{
  "positions": "rope",
  "rope_base": 3470.0,
  "init": "normal",
  "beta1": 0.95,
  "decay_fraction": 0.768,
  "seq_len": 512
}
Each number is 200 + 40 x the weight over its row's rms, rounded and kept within 0 to 999. Layers, rows and columns count from 0. The size before them is the row's rms in percent of the matrix's.

# layer 8 MLP up, 2048x512, rms 0.0679, rows 143-156, columns 256-511
103,193,252,214,221,248,135,183,225,240,140,230,245,246,147,104,151,176,215,205,166,203,177,255,189,208,226,185,187,240,149,149,247,148,244,271,146,266,81,249,212,159,198,275,217,129,158,115,214,227,179,202,207,274,300,185,153,173,168,172,187,205,164,234,192,205,211,227,193,305,182,195,207,221,191,261,166,238,244,253,248,230,213,158,191,133,250,232,186,279,212,140,133,152,163,227,242,228,85,261,215,213,153,226,264,210,276,197,163,223,183,146,279,218,173,293,213,243,205,192,252,185,262,219,169,188,144,237,133,283,230,129,170,203,177,217,220,152,240,251,194,251,139,185,280,198,185,225,227,187,221,128,236,250,238,234,208,138,218,198,183,164,240,298,201,228,252,245,193,234,191,178,222,196,146,161,236,182,174,230,167,239,201,198,193,141,214,199,213,235,155,200,154,185,203,148,218,224,211,232,170,209,189,195,222,239,317,218,183,207,207,248,160,162,217,189,169,174,249,195,208,142,166,154,189,237,186,205,162,200,193,194,254,203,171,195,198,170,222,175,195,242,259,218,197,174,172,241,189,181,188,161,198,183,244,234,178
086,199,237,185,218,203,180,179,172,197,88,129,211,218,257,276,96,139,161,192,183,240,167,201,156,187,241,168,167,211,218,217,303,183,236,174,213,158,137,198,178,163,241,192,206,220,161,183,209,240,205,173,148,151,160,266,202,249,156,192,221,189,225,240,289,248,240,202,205,192,183,187,139,230,161,182,274,158,210,225,193,195,162,179,111,168,169,168,279,229,213,269,226,200,218,197,303,211,161,195,181,222,179,206,242,170,221,222,153,192,193,160,288,185,189,224,196,195,183,229,185,262,167,196,241,151,158,223,215,268,269,208,235,191,255,248,194,164,276,152,223,191,248,144,169,216,247,216,210,169,240,134,199,196,188,206,132,193,196,106,180,193,166,220,193,203,191,232,171,181,143,236,168,283,167,237,284,162,188,200,178,207,129,219,224,193,208,258,144,197,251,192,177,207,287,230,238,157,212,171,181,244,157,259,232,178,195,167,181,265,174,158,224,227,201,238,242,243,239,300,194,226,204,198,162,214,180,200,203,177,169,201,188,204,192,142,140,167,259,212,237,211,185,160,198,209,172,175,229,237,219,224,254,156,126,147,207
106,171,205,158,115,247,218,240,179,193,179,301,202,198,173,198,232,241,267,205,272,142,227,219,207,178,141,212,299,200,193,208,144,265,237,208,219,230,170,215,163,189,223,190,265,200,222,130,138,166,276,137,247,220,199,180,256,217,97,167,226,191,224,242,207,156,284,199,213,149,290,182,177,223,228,159,165,175,118,244,132,204,213,224,161,198,184,209,226,260,193,105,182,205,183,241,291,196,150,259,193,194,218,230,175,127,206,156,191,222,204,184,201,194,206,204,274,195,198,160,142,172,196,227,200,275,157,238,229,174,122,197,178,184,186,165,144,179,236,178,205,198,282,251,280,216,234,184,262,178,198,137,223,177,181,202,154,235,215,221,147,208,150,203,163,259,218,153,226,202,226,178,242,232,226,218,163,168,136,213,211,177,199,231,182,242,193,196,250,175,241,144,263,162,229,212,219,202,260,134,253,275,208,175,235,181,166,207,234,245,256,281,248,183,269,211,205,225,214,203,190,96,218,149,222,185,243,210,208,168,235,161,206,218,234,126,174,246,205,211,271,185,216,188,146,201,208,208,152,195,234,206,242,237,161,167,264
025,201,242,206,191,165,194,225,218,181,213,209,231,186,238,201,171,262,252,218,248,206,199,221,170,256,256,147,171,185,176,200,229,233,188,170,213,258,129,148,130,185,158,136,250,173,237,174,224,109,198,154,216,194,234,181,187,147,210,206,222,208,227,214,217,247,223,210,198,224,207,188,193,174,192,260,177,165,165,191,223,188,183,187,196,212,170,313,204,183,211,195,189,191,168,222,163,202,181,149,102,101,200,187,150,219,174,218,96,145,186,184,192,201,160,184,306,239,184,187,243,133,267,156,226,308,243,313,172,209,204,197,158,159,282,184,184,260,158,254,170,252,174,176,191,176,260,242,201,236,202,184,247,239,225,188,292,154,231,177,167,176,225,229,225,175,183,169,222,187,241,187,196,195,194,214,224,300,205,246,153,126,269,192,192,193,153,175,216,180,178,208,146,149,66,234,279,240,162,239,118,190,177,226,176,211,206,226,199,200,156,247,222,240,242,186,178,238,267,190,212,173,175,221,192,228,242,193,152,163,229,170,221,223,155,243,153,195,200,204,176,174,143,196,228,238,247,155,175,256,161,187,192,183,249,115,210
118,111,243,124,225,218,184,193,199,226,214,201,238,249,203,259,220,206,144,146,221,190,271,178,181,222,198,199,250,129,146,233,169,245,215,190,271,187,193,200,253,144,151,199,184,192,162,216,180,247,131,181,262,232,247,214,192,169,150,194,101,220,166,221,137,178,206,241,149,151,184,149,168,268,129,260,192,233,206,221,305,187,224,211,103,129,206,178,163,207,182,187,201,181,224,262,168,154,172,154,209,255,239,168,251,201,180,177,154,238,233,163,74,206,209,162,183,208,148,226,296,241,250,150,107,160,256,155,230,167,128,130,228,164,241,135,160,208,123,155,189,217,162,161,179,220,222,278,146,168,165,184,163,222,228,218,173,186,234,207,216,178,180,170,233,254,166,185,203,180,186,221,251,151,259,197,220,234,154,246,147,279,84,193,163,232,226,239,134,227,215,261,283,151,230,197,176,228,146,258,147,217,256,223,184,183,217,195,193,232,246,180,209,168,220,189,230,195,209,200,231,164,200,218,228,229,211,251,234,185,230,241,218,150,226,151,197,195,198,181,209,186,175,200,196,242,219,206,187,209,249,223,222,216,220,201,231
071,178,232,245,203,337,170,208,199,182,157,174,147,188,184,219,172,223,177,184,196,157,139,148,201,151,255,241,221,212,161,229,200,192,182,118,128,163,251,214,192,224,175,279,229,215,118,261,188,236,209,167,199,154,168,228,198,227,305,241,142,229,214,241,271,162,115,119,242,205,175,239,219,179,181,203,205,216,246,205,167,178,196,261,151,226,251,164,187,172,195,194,201,244,161,217,246,262,189,205,188,165,148,172,259,153,143,160,184,226,212,215,204,194,162,78,221,267,202,203,198,200,116,194,245,206,187,225,172,191,224,276,243,213,240,265,177,242,217,230,170,218,156,181,217,250,217,219,233,188,191,270,233,141,154,108,138,255,193,186,114,159,223,172,222,193,239,131,216,230,208,155,192,135,135,222,221,256,249,130,211,156,166,201,138,209,112,141,157,195,179,141,270,133,217,285,161,222,248,133,142,207,246,257,172,135,248,161,163,190,251,165,179,182,192,186,206,238,254,130,214,231,199,230,218,171,218,245,248,247,172,233,207,201,203,223,199,293,180,117,268,173,285,208,226,225,180,210,156,208,177,199,202,222,205,191,249
098,207,193,205,148,195,227,164,182,198,193,239,180,206,208,160,157,131,176,200,254,192,263,250,215,205,170,164,241,173,180,210,247,234,145,179,202,150,169,175,187,179,269,196,226,240,213,259,226,194,214,221,266,172,204,155,198,278,242,211,222,157,159,156,207,235,243,172,185,170,214,210,123,166,135,181,225,220,223,187,209,185,183,228,203,212,184,198,192,207,152,240,262,235,226,231,285,257,187,165,124,115,118,197,234,179,183,130,195,174,160,217,267,143,190,269,171,189,157,293,155,261,166,208,178,258,203,194,186,263,191,152,232,202,250,234,190,261,222,130,159,171,176,185,243,234,243,291,198,224,210,214,217,228,157,164,216,172,276,208,177,171,178,144,217,226,154,222,230,202,182,226,232,153,177,228,191,160,167,273,145,226,135,171,222,149,196,239,107,198,211,266,202,168,227,133,155,277,208,211,169,160,184,175,164,181,236,345,223,248,242,177,139,272,248,229,220,242,200,137,203,203,246,194,215,268,233,217,218,271,289,244,235,170,176,167,227,200,169,110,246,244,178,207,214,238,147,186,195,200,207,217,203,207,159,215,218
109,232,159,194,170,238,171,247,179,219,159,162,202,148,102,237,138,183,252,202,227,131,270,189,207,230,156,226,212,257,191,137,319,226,236,176,156,232,182,168,189,162,190,208,250,217,115,195,219,122,267,233,158,300,138,235,251,201,174,192,204,147,246,170,285,93,177,183,183,194,148,206,100,192,227,167,235,250,148,117,238,132,123,178,230,123,239,171,208,186,213,173,185,244,205,237,159,208,199,127,209,191,217,179,97,238,168,216,184,208,235,204,194,194,170,196,189,211,161,248,208,194,216,242,219,208,142,241,203,157,149,217,191,201,169,300,179,229,208,184,185,145,214,209,220,185,164,95,253,153,105,214,221,190,241,204,174,132,147,195,155,190,173,256,197,197,187,233,196,168,235,226,177,181,241,142,217,222,213,204,128,228,180,177,203,183,241,199,223,196,238,220,223,171,220,258,188,272,199,273,270,139,222,177,215,199,159,140,192,153,155,251,182,234,219,182,213,158,198,189,67,176,269,184,211,172,167,270,224,128,197,196,189,221,181,152,160,293,165,215,201,191,178,189,220,185,203,175,159,174,195,213,233,193,246,221,184
097,151,184,216,214,207,156,145,215,186,169,198,160,154,125,150,241,134,185,181,143,197,216,210,287,211,262,209,222,210,203,214,132,185,209,217,288,141,248,230,235,138,287,179,211,227,159,165,114,228,211,146,169,257,188,227,171,268,238,201,275,262,238,235,186,244,178,196,233,154,203,231,279,176,249,220,200,231,183,189,215,203,200,208,201,160,193,307,177,180,219,216,213,153,203,188,194,193,135,262,136,220,197,259,206,133,246,252,274,171,185,177,213,209,172,198,231,205,255,256,232,238,186,164,192,270,170,173,217,213,203,222,228,155,251,201,238,191,140,183,202,193,205,251,142,152,228,184,129,177,238,169,135,165,216,219,182,118,258,189,193,181,159,235,187,240,211,253,195,204,207,170,154,263,181,166,235,185,136,215,250,163,180,190,245,214,118,146,247,189,238,198,173,236,218,207,184,172,167,204,196,206,184,242,269,223,194,167,205,193,178,209,186,152,238,103,168,281,210,256,206,171,229,225,223,226,173,194,166,135,217,179,293,176,127,308,137,176,187,199,196,123,273,158,140,188,257,187,114,226,213,202,257,174,179,139,227
088,208,262,244,243,166,291,187,210,127,179,82,261,164,193,217,248,232,204,170,186,183,135,218,205,244,195,198,156,230,244,229,260,190,188,178,171,215,221,174,192,204,221,226,232,160,169,259,157,162,185,164,170,173,260,193,185,142,190,227,162,200,179,155,204,278,184,222,210,192,227,186,134,186,181,276,173,207,114,224,183,208,230,171,196,293,241,235,182,191,245,89,186,263,226,185,215,192,210,250,186,159,190,171,200,280,213,189,142,255,168,215,242,165,178,181,214,242,191,163,199,221,184,200,129,253,165,225,181,172,152,226,203,236,217,255,274,236,237,194,198,179,229,197,172,190,137,171,106,195,176,238,172,183,233,163,211,244,165,231,105,140,152,149,167,136,279,253,174,177,214,217,241,230,231,169,134,304,204,199,135,179,159,178,226,194,241,172,217,167,204,236,144,220,214,212,196,177,134,181,256,239,216,264,213,192,208,200,203,157,149,257,170,180,70,199,237,208,279,175,218,218,255,214,187,224,287,193,242,241,281,179,261,137,221,228,190,203,243,196,253,171,270,219,267,180,215,228,148,239,222,182,251,242,164,155,268
106,217,262,261,271,170,192,264,281,211,150,192,250,287,198,157,178,247,203,178,113,181,290,221,180,232,220,165,173,171,213,167,183,182,268,330,227,231,205,245,188,205,172,171,199,250,241,156,153,233,192,183,305,195,212,180,212,204,201,188,181,163,219,269,194,224,153,176,219,209,251,171,273,211,220,198,138,195,281,177,156,159,111,137,153,123,266,157,233,207,229,176,157,154,207,175,292,228,188,210,236,260,198,174,214,240,211,163,239,190,202,159,246,198,228,198,220,177,215,177,151,195,239,197,252,231,158,229,269,176,168,239,170,238,234,222,266,242,182,195,229,246,214,231,170,252,225,145,198,137,190,179,220,159,277,182,221,203,278,120,181,139,238,187,171,226,167,227,215,226,174,296,188,221,183,203,219,188,162,169,136,177,163,189,234,215,173,223,251,232,230,208,160,159,234,139,213,202,146,216,148,163,139,208,172,275,202,196,194,288,159,185,266,178,221,166,221,175,184,148,193,246,247,208,175,142,207,194,194,140,186,245,162,141,239,244,257,227,147,142,247,269,165,220,270,226,166,201,203,185,207,229,158,190,164,259,144
077,168,179,251,204,220,276,176,176,236,199,234,240,256,124,247,198,301,167,232,269,199,193,145,206,223,226,170,230,147,230,203,160,220,272,143,155,161,208,176,134,236,147,200,265,208,201,214,244,184,214,227,235,245,180,196,139,215,147,176,156,230,150,203,186,187,223,268,169,179,284,153,208,226,185,292,216,188,138,89,183,205,202,217,276,197,229,230,216,194,194,258,102,139,209,175,178,244,207,199,257,264,182,250,186,190,212,181,155,175,238,248,219,203,164,219,211,241,167,180,224,218,126,214,216,186,164,256,153,218,292,189,177,215,87,160,175,186,191,232,170,86,200,242,122,205,179,236,184,287,199,260,107,225,155,227,238,176,157,165,222,184,218,220,228,156,240,165,137,271,194,198,207,151,202,185,203,187,109,188,235,192,212,206,138,222,239,192,231,230,210,134,220,257,156,213,168,202,178,239,171,178,181,201,220,212,192,167,92,242,260,184,158,242,119,188,181,210,290,206,208,166,290,236,210,198,251,249,175,194,143,233,215,246,193,232,148,99,228,203,193,212,164,118,196,195,217,227,188,268,243,196,134,235,236,214,209
092,141,147,168,188,164,251,214,166,127,221,198,231,163,194,230,193,188,239,237,284,169,256,178,262,161,253,216,238,218,147,184,160,262,140,222,161,214,212,227,201,156,172,204,242,218,187,199,188,199,250,178,179,202,201,231,177,172,197,159,180,206,187,161,196,144,244,196,213,322,211,214,172,216,263,174,201,201,249,198,199,172,214,233,192,184,226,173,211,112,191,189,166,178,149,157,142,294,208,152,144,255,207,213,243,139,197,168,140,142,214,264,205,231,212,220,199,272,232,192,160,157,208,165,231,230,218,241,214,193,220,145,133,216,170,186,184,200,243,145,208,283,110,188,224,174,210,240,210,230,207,208,194,155,174,237,281,216,156,242,187,200,187,141,141,218,126,204,198,133,144,208,169,233,152,194,221,169,174,163,150,214,171,218,226,248,160,223,122,244,172,56,278,201,150,185,84,224,237,207,191,199,252,225,162,264,215,168,161,232,215,253,234,184,83,258,244,179,194,217,184,251,248,166,184,188,227,205,211,209,308,132,257,199,218,135,188,219,231,212,199,260,202,178,250,191,217,149,198,159,165,160,264,265,201,264,203
112,181,204,158,172,229,192,184,149,206,219,211,182,100,223,125,209,291,212,228,206,156,143,215,139,199,208,183,242,224,172,194,193,217,193,236,230,116,203,207,241,209,240,219,181,192,193,172,211,168,196,338,117,193,244,198,150,221,223,125,150,234,177,232,284,193,182,228,195,221,195,185,253,253,206,198,225,267,164,217,155,223,156,186,167,215,292,259,228,201,194,111,171,257,208,163,254,181,247,273,189,202,180,177,264,149,220,215,288,162,259,234,216,186,249,207,145,203,139,158,217,167,151,234,183,195,218,146,198,215,264,236,188,145,273,225,145,190,145,196,144,176,258,94,248,170,171,230,90,186,271,128,194,212,267,188,151,224,167,183,180,216,227,268,153,233,183,129,193,222,161,202,202,139,197,206,267,71,177,167,238,165,220,234,204,198,164,169,262,168,175,180,227,238,233,197,190,81,249,256,199,196,163,311,197,167,224,201,208,188,201,190,182,189,143,291,185,168,180,167,206,259,167,159,146,244,219,219,225,230,192,232,142,178,159,262,208,234,194,109,210,232,183,306,208,207,244,207,204,203,252,240,235,291,201,183,191
# layer 8 MLP down (transposed), 2048x512, rms 0.101, rows 143-155, columns 256-511
103,202,191,242,155,183,211,224,188,188,298,193,197,185,184,169,195,242,154,245,187,161,221,238,237,192,239,201,202,206,190,253,210,201,221,199,212,80,217,240,146,183,242,259,255,216,244,178,128,233,133,227,192,244,190,134,215,169,177,198,169,282,248,224,259,208,185,200,232,230,171,279,200,174,200,192,120,144,132,229,225,215,131,183,259,252,166,232,222,192,121,239,194,206,159,131,194,197,203,221,147,188,193,221,221,171,199,167,156,170,234,160,197,214,233,240,122,208,167,172,234,180,221,167,253,195,207,168,118,184,180,144,191,212,193,179,210,262,198,194,268,186,215,153,188,192,85,145,182,222,225,217,238,278,192,176,217,223,200,188,243,222,232,142,161,210,315,166,216,218,175,281,248,275,222,201,184,218,228,203,197,188,244,230,182,239,240,149,207,143,220,190,132,158,214,177,226,195,178,191,197,164,187,241,287,254,269,134,180,252,253,186,228,171,243,235,105,176,231,192,207,196,175,257,181,195,253,194,131,233,197,192,167,184,210,260,165,244,141,175,207,282,144,233,155,140,212,225,238,160,185,114,236,230,188,131,274
088,214,222,205,196,194,163,245,161,152,159,216,206,217,223,182,213,211,168,205,148,230,231,237,230,328,218,175,198,142,133,213,189,184,265,129,184,96,184,60,203,154,189,209,177,213,163,175,233,199,212,192,147,171,249,210,125,186,178,191,209,176,147,263,159,239,239,114,167,257,133,167,181,152,110,216,212,211,246,164,186,184,193,164,179,223,187,140,249,197,197,171,203,203,277,149,194,186,113,217,281,179,179,208,225,210,90,250,143,211,225,231,202,186,191,261,240,192,236,213,152,230,218,214,176,194,166,205,243,193,232,127,216,305,226,198,213,139,196,218,276,162,211,201,224,161,155,126,197,235,197,182,196,207,191,245,193,206,214,299,139,204,267,249,156,283,178,171,239,157,174,199,164,158,188,188,234,157,233,238,183,179,211,144,205,232,239,159,163,205,198,177,146,204,153,221,160,191,224,217,183,244,233,186,223,163,264,178,158,168,227,273,296,231,249,256,184,207,191,187,203,288,139,224,85,173,109,168,187,205,108,204,208,154,270,167,186,189,263,184,170,243,213,105,292,176,204,235,168,152,168,159,88,224,160,220,218
111,254,62,199,132,248,219,208,190,208,205,164,176,183,197,275,206,187,209,186,216,239,236,206,226,236,169,170,131,155,206,216,190,172,211,228,254,220,208,205,223,209,251,210,244,195,229,196,211,235,179,140,164,192,157,184,130,247,182,218,185,201,248,179,227,192,196,130,225,192,206,235,210,240,231,171,224,212,154,165,195,187,183,204,236,212,203,163,289,197,221,125,268,218,168,209,176,183,186,161,214,199,230,201,143,192,237,195,187,217,267,192,163,166,198,173,229,245,246,181,275,181,141,225,161,190,260,257,231,204,194,254,177,217,173,225,221,151,194,188,193,214,203,206,158,168,169,192,192,191,211,262,177,125,242,190,167,234,180,118,90,150,157,192,206,192,146,167,206,187,126,151,186,217,251,224,196,249,257,238,174,212,183,124,233,231,156,292,319,219,202,183,212,176,173,250,175,163,275,211,249,209,172,269,190,151,185,272,173,158,226,172,161,202,236,264,196,169,186,212,170,155,238,180,245,168,170,261,148,160,217,168,235,191,203,171,219,183,198,211,181,140,187,260,226,179,130,246,268,134,257,206,253,170,177,175,165
024,179,171,135,181,224,192,211,185,183,181,210,157,247,166,160,276,212,157,303,199,190,206,189,218,294,178,261,238,245,120,236,200,191,267,174,179,170,189,173,204,179,188,228,250,244,163,205,186,157,199,240,226,201,232,229,153,221,278,145,274,205,233,206,238,264,225,188,267,144,202,207,212,216,256,248,231,200,166,179,196,150,138,166,213,127,157,193,199,179,147,297,197,145,241,252,214,306,157,193,266,196,179,190,120,286,268,115,189,209,136,267,206,254,203,192,165,211,257,218,162,200,215,200,196,234,196,199,225,192,169,162,207,206,211,191,177,187,160,165,215,262,162,160,216,110,227,177,206,216,241,158,207,203,158,166,182,240,230,227,196,224,171,184,265,200,210,203,153,182,291,219,243,224,117,254,158,264,144,245,171,164,286,170,167,210,207,219,159,145,216,173,264,206,228,145,203,234,187,209,182,217,211,210,197,222,251,217,189,204,243,125,223,235,243,241,253,221,210,212,153,190,246,234,235,262,206,190,213,196,196,191,202,194,190,175,246,250,244,241,249,200,233,218,215,176,228,140,259,222,99,270,180,242,282,232,223
122,224,172,162,199,199,201,155,93,234,157,124,170,210,186,190,185,198,252,279,178,166,161,245,224,217,235,147,137,248,242,161,275,170,228,173,173,199,224,206,176,208,229,194,157,215,194,206,180,173,264,198,170,169,181,156,153,175,176,236,261,230,259,214,230,227,200,118,252,243,191,185,269,137,180,196,169,147,167,205,166,270,225,256,261,247,234,245,212,205,206,209,195,244,221,247,256,244,155,184,216,196,183,194,172,216,284,257,185,198,180,211,254,214,212,201,217,169,239,218,191,160,216,252,247,224,178,261,207,240,261,227,193,224,202,209,195,216,273,216,180,164,270,236,213,239,172,174,225,123,198,193,256,217,157,232,218,174,188,232,256,172,167,283,120,153,175,218,139,194,192,196,220,269,162,261,181,149,227,195,271,186,244,240,221,179,194,238,194,182,171,46,139,174,203,152,206,199,247,223,254,139,180,201,173,217,154,143,175,173,177,149,211,227,97,131,233,228,211,153,165,215,124,168,205,183,217,132,214,215,193,184,221,172,183,189,172,219,154,152,100,180,230,191,191,159,211,139,254,163,232,200,174,222,233,217,209
065,226,192,201,232,195,129,251,153,225,146,204,124,152,198,183,249,169,224,253,236,286,212,197,229,128,197,260,185,201,215,216,152,167,194,143,204,232,183,187,219,231,173,183,152,180,196,107,142,236,235,250,162,172,166,226,189,136,264,199,172,191,241,219,183,191,156,123,237,182,277,249,168,236,186,170,212,194,165,195,172,208,182,168,272,219,171,258,243,205,124,112,168,134,184,204,181,190,156,202,235,122,161,160,275,236,175,125,167,228,219,178,245,242,154,176,191,215,264,202,158,253,192,191,211,177,200,243,145,214,343,189,171,215,169,195,253,210,217,201,283,226,227,172,229,196,205,221,209,204,223,118,224,206,217,217,106,195,216,227,215,157,238,201,254,196,209,241,165,216,164,235,102,193,163,170,230,236,201,202,180,163,177,198,82,216,244,194,206,201,192,211,245,162,182,203,272,242,226,225,158,190,249,179,135,205,179,206,205,203,218,169,230,170,254,212,203,153,200,170,131,112,228,190,219,201,195,208,168,199,176,151,199,229,222,133,199,206,261,184,225,231,193,132,208,172,145,181,93,222,155,235,187,228,175,200,189
100,208,201,208,229,213,194,181,157,168,141,226,238,277,201,183,179,195,165,209,153,227,189,161,188,199,292,228,275,193,185,219,202,184,205,217,264,147,150,166,173,109,205,224,161,194,238,202,180,168,199,182,201,126,219,215,205,160,265,143,263,141,231,173,198,169,223,195,205,241,248,197,216,159,304,189,203,166,197,286,162,201,175,145,199,196,222,211,210,243,221,188,261,251,268,199,219,183,206,217,151,120,177,193,228,151,180,200,254,271,161,122,180,121,168,189,137,180,163,206,214,238,233,216,229,129,150,193,154,252,175,243,239,220,225,193,309,191,182,166,244,138,226,140,230,208,154,213,191,216,140,248,290,131,214,183,125,185,217,168,135,213,146,115,220,223,218,187,254,168,195,172,259,237,138,189,165,256,146,204,205,176,198,233,163,163,271,182,235,157,203,238,221,255,189,181,179,224,211,210,167,159,171,175,176,154,168,214,214,202,239,235,188,195,207,139,145,225,207,210,148,172,199,177,145,233,158,222,185,178,217,219,284,192,240,222,289,179,214,129,223,264,135,229,155,215,157,184,249,219,216,215,256,188,133,266,223
098,217,234,164,189,157,190,201,168,172,246,236,143,191,243,125,260,223,173,190,204,157,209,227,244,199,236,140,147,270,202,156,201,206,201,165,250,260,161,236,214,224,239,219,150,263,207,186,232,217,218,152,230,127,185,232,213,183,205,263,177,176,219,166,197,195,217,147,163,183,243,183,219,219,121,178,223,208,178,105,178,261,269,226,170,212,184,158,172,152,157,258,228,246,233,149,208,207,227,224,235,245,262,195,248,187,294,207,162,157,206,155,151,238,147,203,174,219,234,182,231,225,200,224,172,159,176,149,180,243,122,207,163,168,154,198,226,201,188,166,144,291,200,195,122,152,257,233,233,139,193,136,240,234,193,169,295,161,162,190,169,169,199,209,199,249,248,146,191,213,199,180,203,142,213,227,158,251,205,215,216,217,173,159,160,194,203,196,249,167,212,124,203,221,229,201,221,196,176,218,163,187,214,167,203,258,204,127,160,202,245,181,181,171,208,146,203,161,119,223,267,156,247,218,218,232,192,276,122,182,201,268,184,168,157,104,125,170,199,203,247,152,250,232,199,183,216,164,147,182,205,143,109,152,190,184,231
101,203,260,251,153,213,248,215,242,190,163,125,250,205,128,182,169,197,235,194,149,183,181,202,218,214,194,157,143,194,232,174,168,210,269,275,320,170,106,246,227,188,289,268,187,142,147,197,214,219,225,193,190,235,229,155,160,234,214,150,223,237,279,226,205,170,167,211,200,217,192,187,135,186,195,231,148,263,180,198,225,237,146,269,204,151,177,232,228,150,128,151,183,178,215,264,193,228,309,264,208,153,109,271,234,193,177,229,190,186,185,233,215,206,195,337,200,175,279,187,114,288,212,226,204,281,216,169,162,199,197,238,240,220,202,239,200,133,155,107,192,222,224,138,157,160,246,233,153,209,178,175,226,163,206,143,145,134,263,219,189,155,191,229,162,202,181,212,214,199,280,204,152,208,186,182,146,245,173,155,190,174,229,203,120,214,183,89,261,174,120,234,123,260,156,168,213,189,131,202,250,258,187,207,108,205,173,203,208,210,214,210,168,241,164,167,188,178,187,252,212,237,225,213,170,160,166,145,226,176,152,181,197,205,258,162,198,190,201,244,217,230,187,176,81,201,202,195,220,252,266,206,220,234,223,167,149
084,179,197,202,188,150,126,217,159,289,149,192,234,155,132,136,181,180,193,240,162,295,203,205,206,221,202,133,241,175,226,245,241,199,212,218,230,169,206,120,271,201,256,219,193,260,154,279,189,168,242,164,231,252,173,222,248,216,182,201,248,158,189,174,197,211,191,191,232,146,150,229,267,199,224,150,196,199,181,198,150,137,225,232,297,234,167,236,221,209,128,145,147,158,160,201,262,196,175,170,215,206,203,205,215,171,138,186,227,164,192,196,245,179,235,152,210,217,150,241,233,200,194,214,234,263,208,152,169,146,171,208,186,187,226,209,152,169,220,179,231,195,161,167,202,197,125,246,168,134,201,166,227,241,150,226,211,263,195,263,252,221,234,239,191,214,200,201,228,206,178,208,225,92,189,154,284,208,228,205,209,191,155,140,251,232,235,214,190,148,215,242,179,181,264,160,196,324,209,185,166,170,222,168,158,207,202,222,181,222,300,192,175,175,224,178,204,183,143,211,235,226,178,212,125,191,179,240,157,168,195,207,189,226,141,144,167,219,251,193,213,182,159,104,125,217,216,160,208,152,175,269,188,154,252,150,186
099,198,245,146,179,194,114,146,188,111,223,217,231,167,183,136,206,170,188,232,198,157,165,244,239,265,215,223,243,155,195,245,186,246,221,235,245,175,181,203,127,230,206,156,192,216,191,169,198,175,212,198,203,208,225,139,221,183,195,227,184,208,184,202,183,114,164,211,251,177,194,263,223,215,192,153,128,198,149,256,192,116,142,189,286,263,232,227,230,182,179,99,204,254,200,204,261,197,216,262,229,148,195,184,246,272,160,126,205,175,185,206,258,176,162,205,235,172,170,181,215,239,244,134,263,209,141,127,173,278,266,197,197,244,186,185,147,256,145,226,193,225,160,212,235,171,190,195,266,209,183,123,215,166,148,226,263,222,175,156,175,241,228,199,209,224,288,300,188,214,212,205,177,146,199,220,162,177,262,277,216,222,116,155,204,230,246,202,155,187,280,197,180,120,196,251,154,165,232,206,228,178,162,216,155,167,242,216,196,150,202,217,199,206,198,187,165,231,148,280,230,271,212,168,126,216,229,165,228,260,255,264,99,165,228,206,157,207,223,226,253,181,200,142,273,151,180,270,208,203,271,213,215,245,292,210,108
087,236,167,195,233,261,133,143,206,183,193,240,147,236,173,194,204,244,223,159,215,289,229,234,232,220,187,222,235,157,216,193,125,243,129,144,253,224,182,253,140,149,227,167,200,161,228,220,247,184,259,231,226,225,228,185,176,243,198,157,221,176,186,162,204,233,239,201,259,156,200,202,184,256,158,205,179,168,200,214,228,220,103,231,258,220,220,206,217,209,293,129,259,236,185,154,110,130,264,163,153,230,204,204,225,219,171,201,206,289,216,172,223,220,178,179,99,154,147,175,204,213,222,255,205,157,183,214,197,157,159,181,156,169,179,170,263,275,193,220,279,125,226,241,77,204,240,181,201,246,206,198,116,210,168,215,230,212,172,184,207,229,227,244,216,228,208,212,187,168,194,152,232,233,156,236,179,220,207,124,158,225,167,191,155,220,315,194,217,170,217,208,133,175,189,194,195,272,138,176,170,209,132,273,188,203,179,170,186,202,150,153,278,203,178,179,179,127,207,255,201,220,208,237,178,203,178,235,195,175,204,198,183,169,180,145,183,208,239,196,173,319,143,205,165,318,156,304,247,205,209,187,128,177,270,190,149
091,176,210,221,205,268,216,159,210,186,156,179,134,248,194,236,163,169,255,242,205,192,231,210,202,157,164,159,258,158,115,158,181,218,181,141,145,269,245,181,191,189,171,195,214,190,212,230,173,255,270,198,231,227,138,234,229,208,198,195,182,246,199,136,224,231,215,127,226,185,195,147,219,219,204,141,152,154,214,235,250,202,111,166,171,241,250,227,136,248,183,151,183,191,206,192,171,134,274,190,183,282,203,187,210,262,239,250,196,203,147,221,196,331,173,225,223,194,294,176,135,108,215,277,226,257,226,208,139,217,212,210,226,264,160,183,188,233,254,202,263,324,240,195,160,116,200,202,128,248,238,240,155,148,221,201,187,205,215,186,198,142,137,223,178,229,219,128,182,271,177,125,165,188,225,179,176,167,215,195,163,238,161,218,170,231,136,237,244,207,234,198,217,193,197,193,194,146,157,79,159,190,172,198,167,213,328,156,213,176,229,230,191,241,184,115,133,130,260,178,184,213,203,181,144,138,288,135,236,237,152,237,211,196,201,134,212,267,164,160,211,232,234,187,312,192,288,189,205,196,248,255,238,204,155,180,192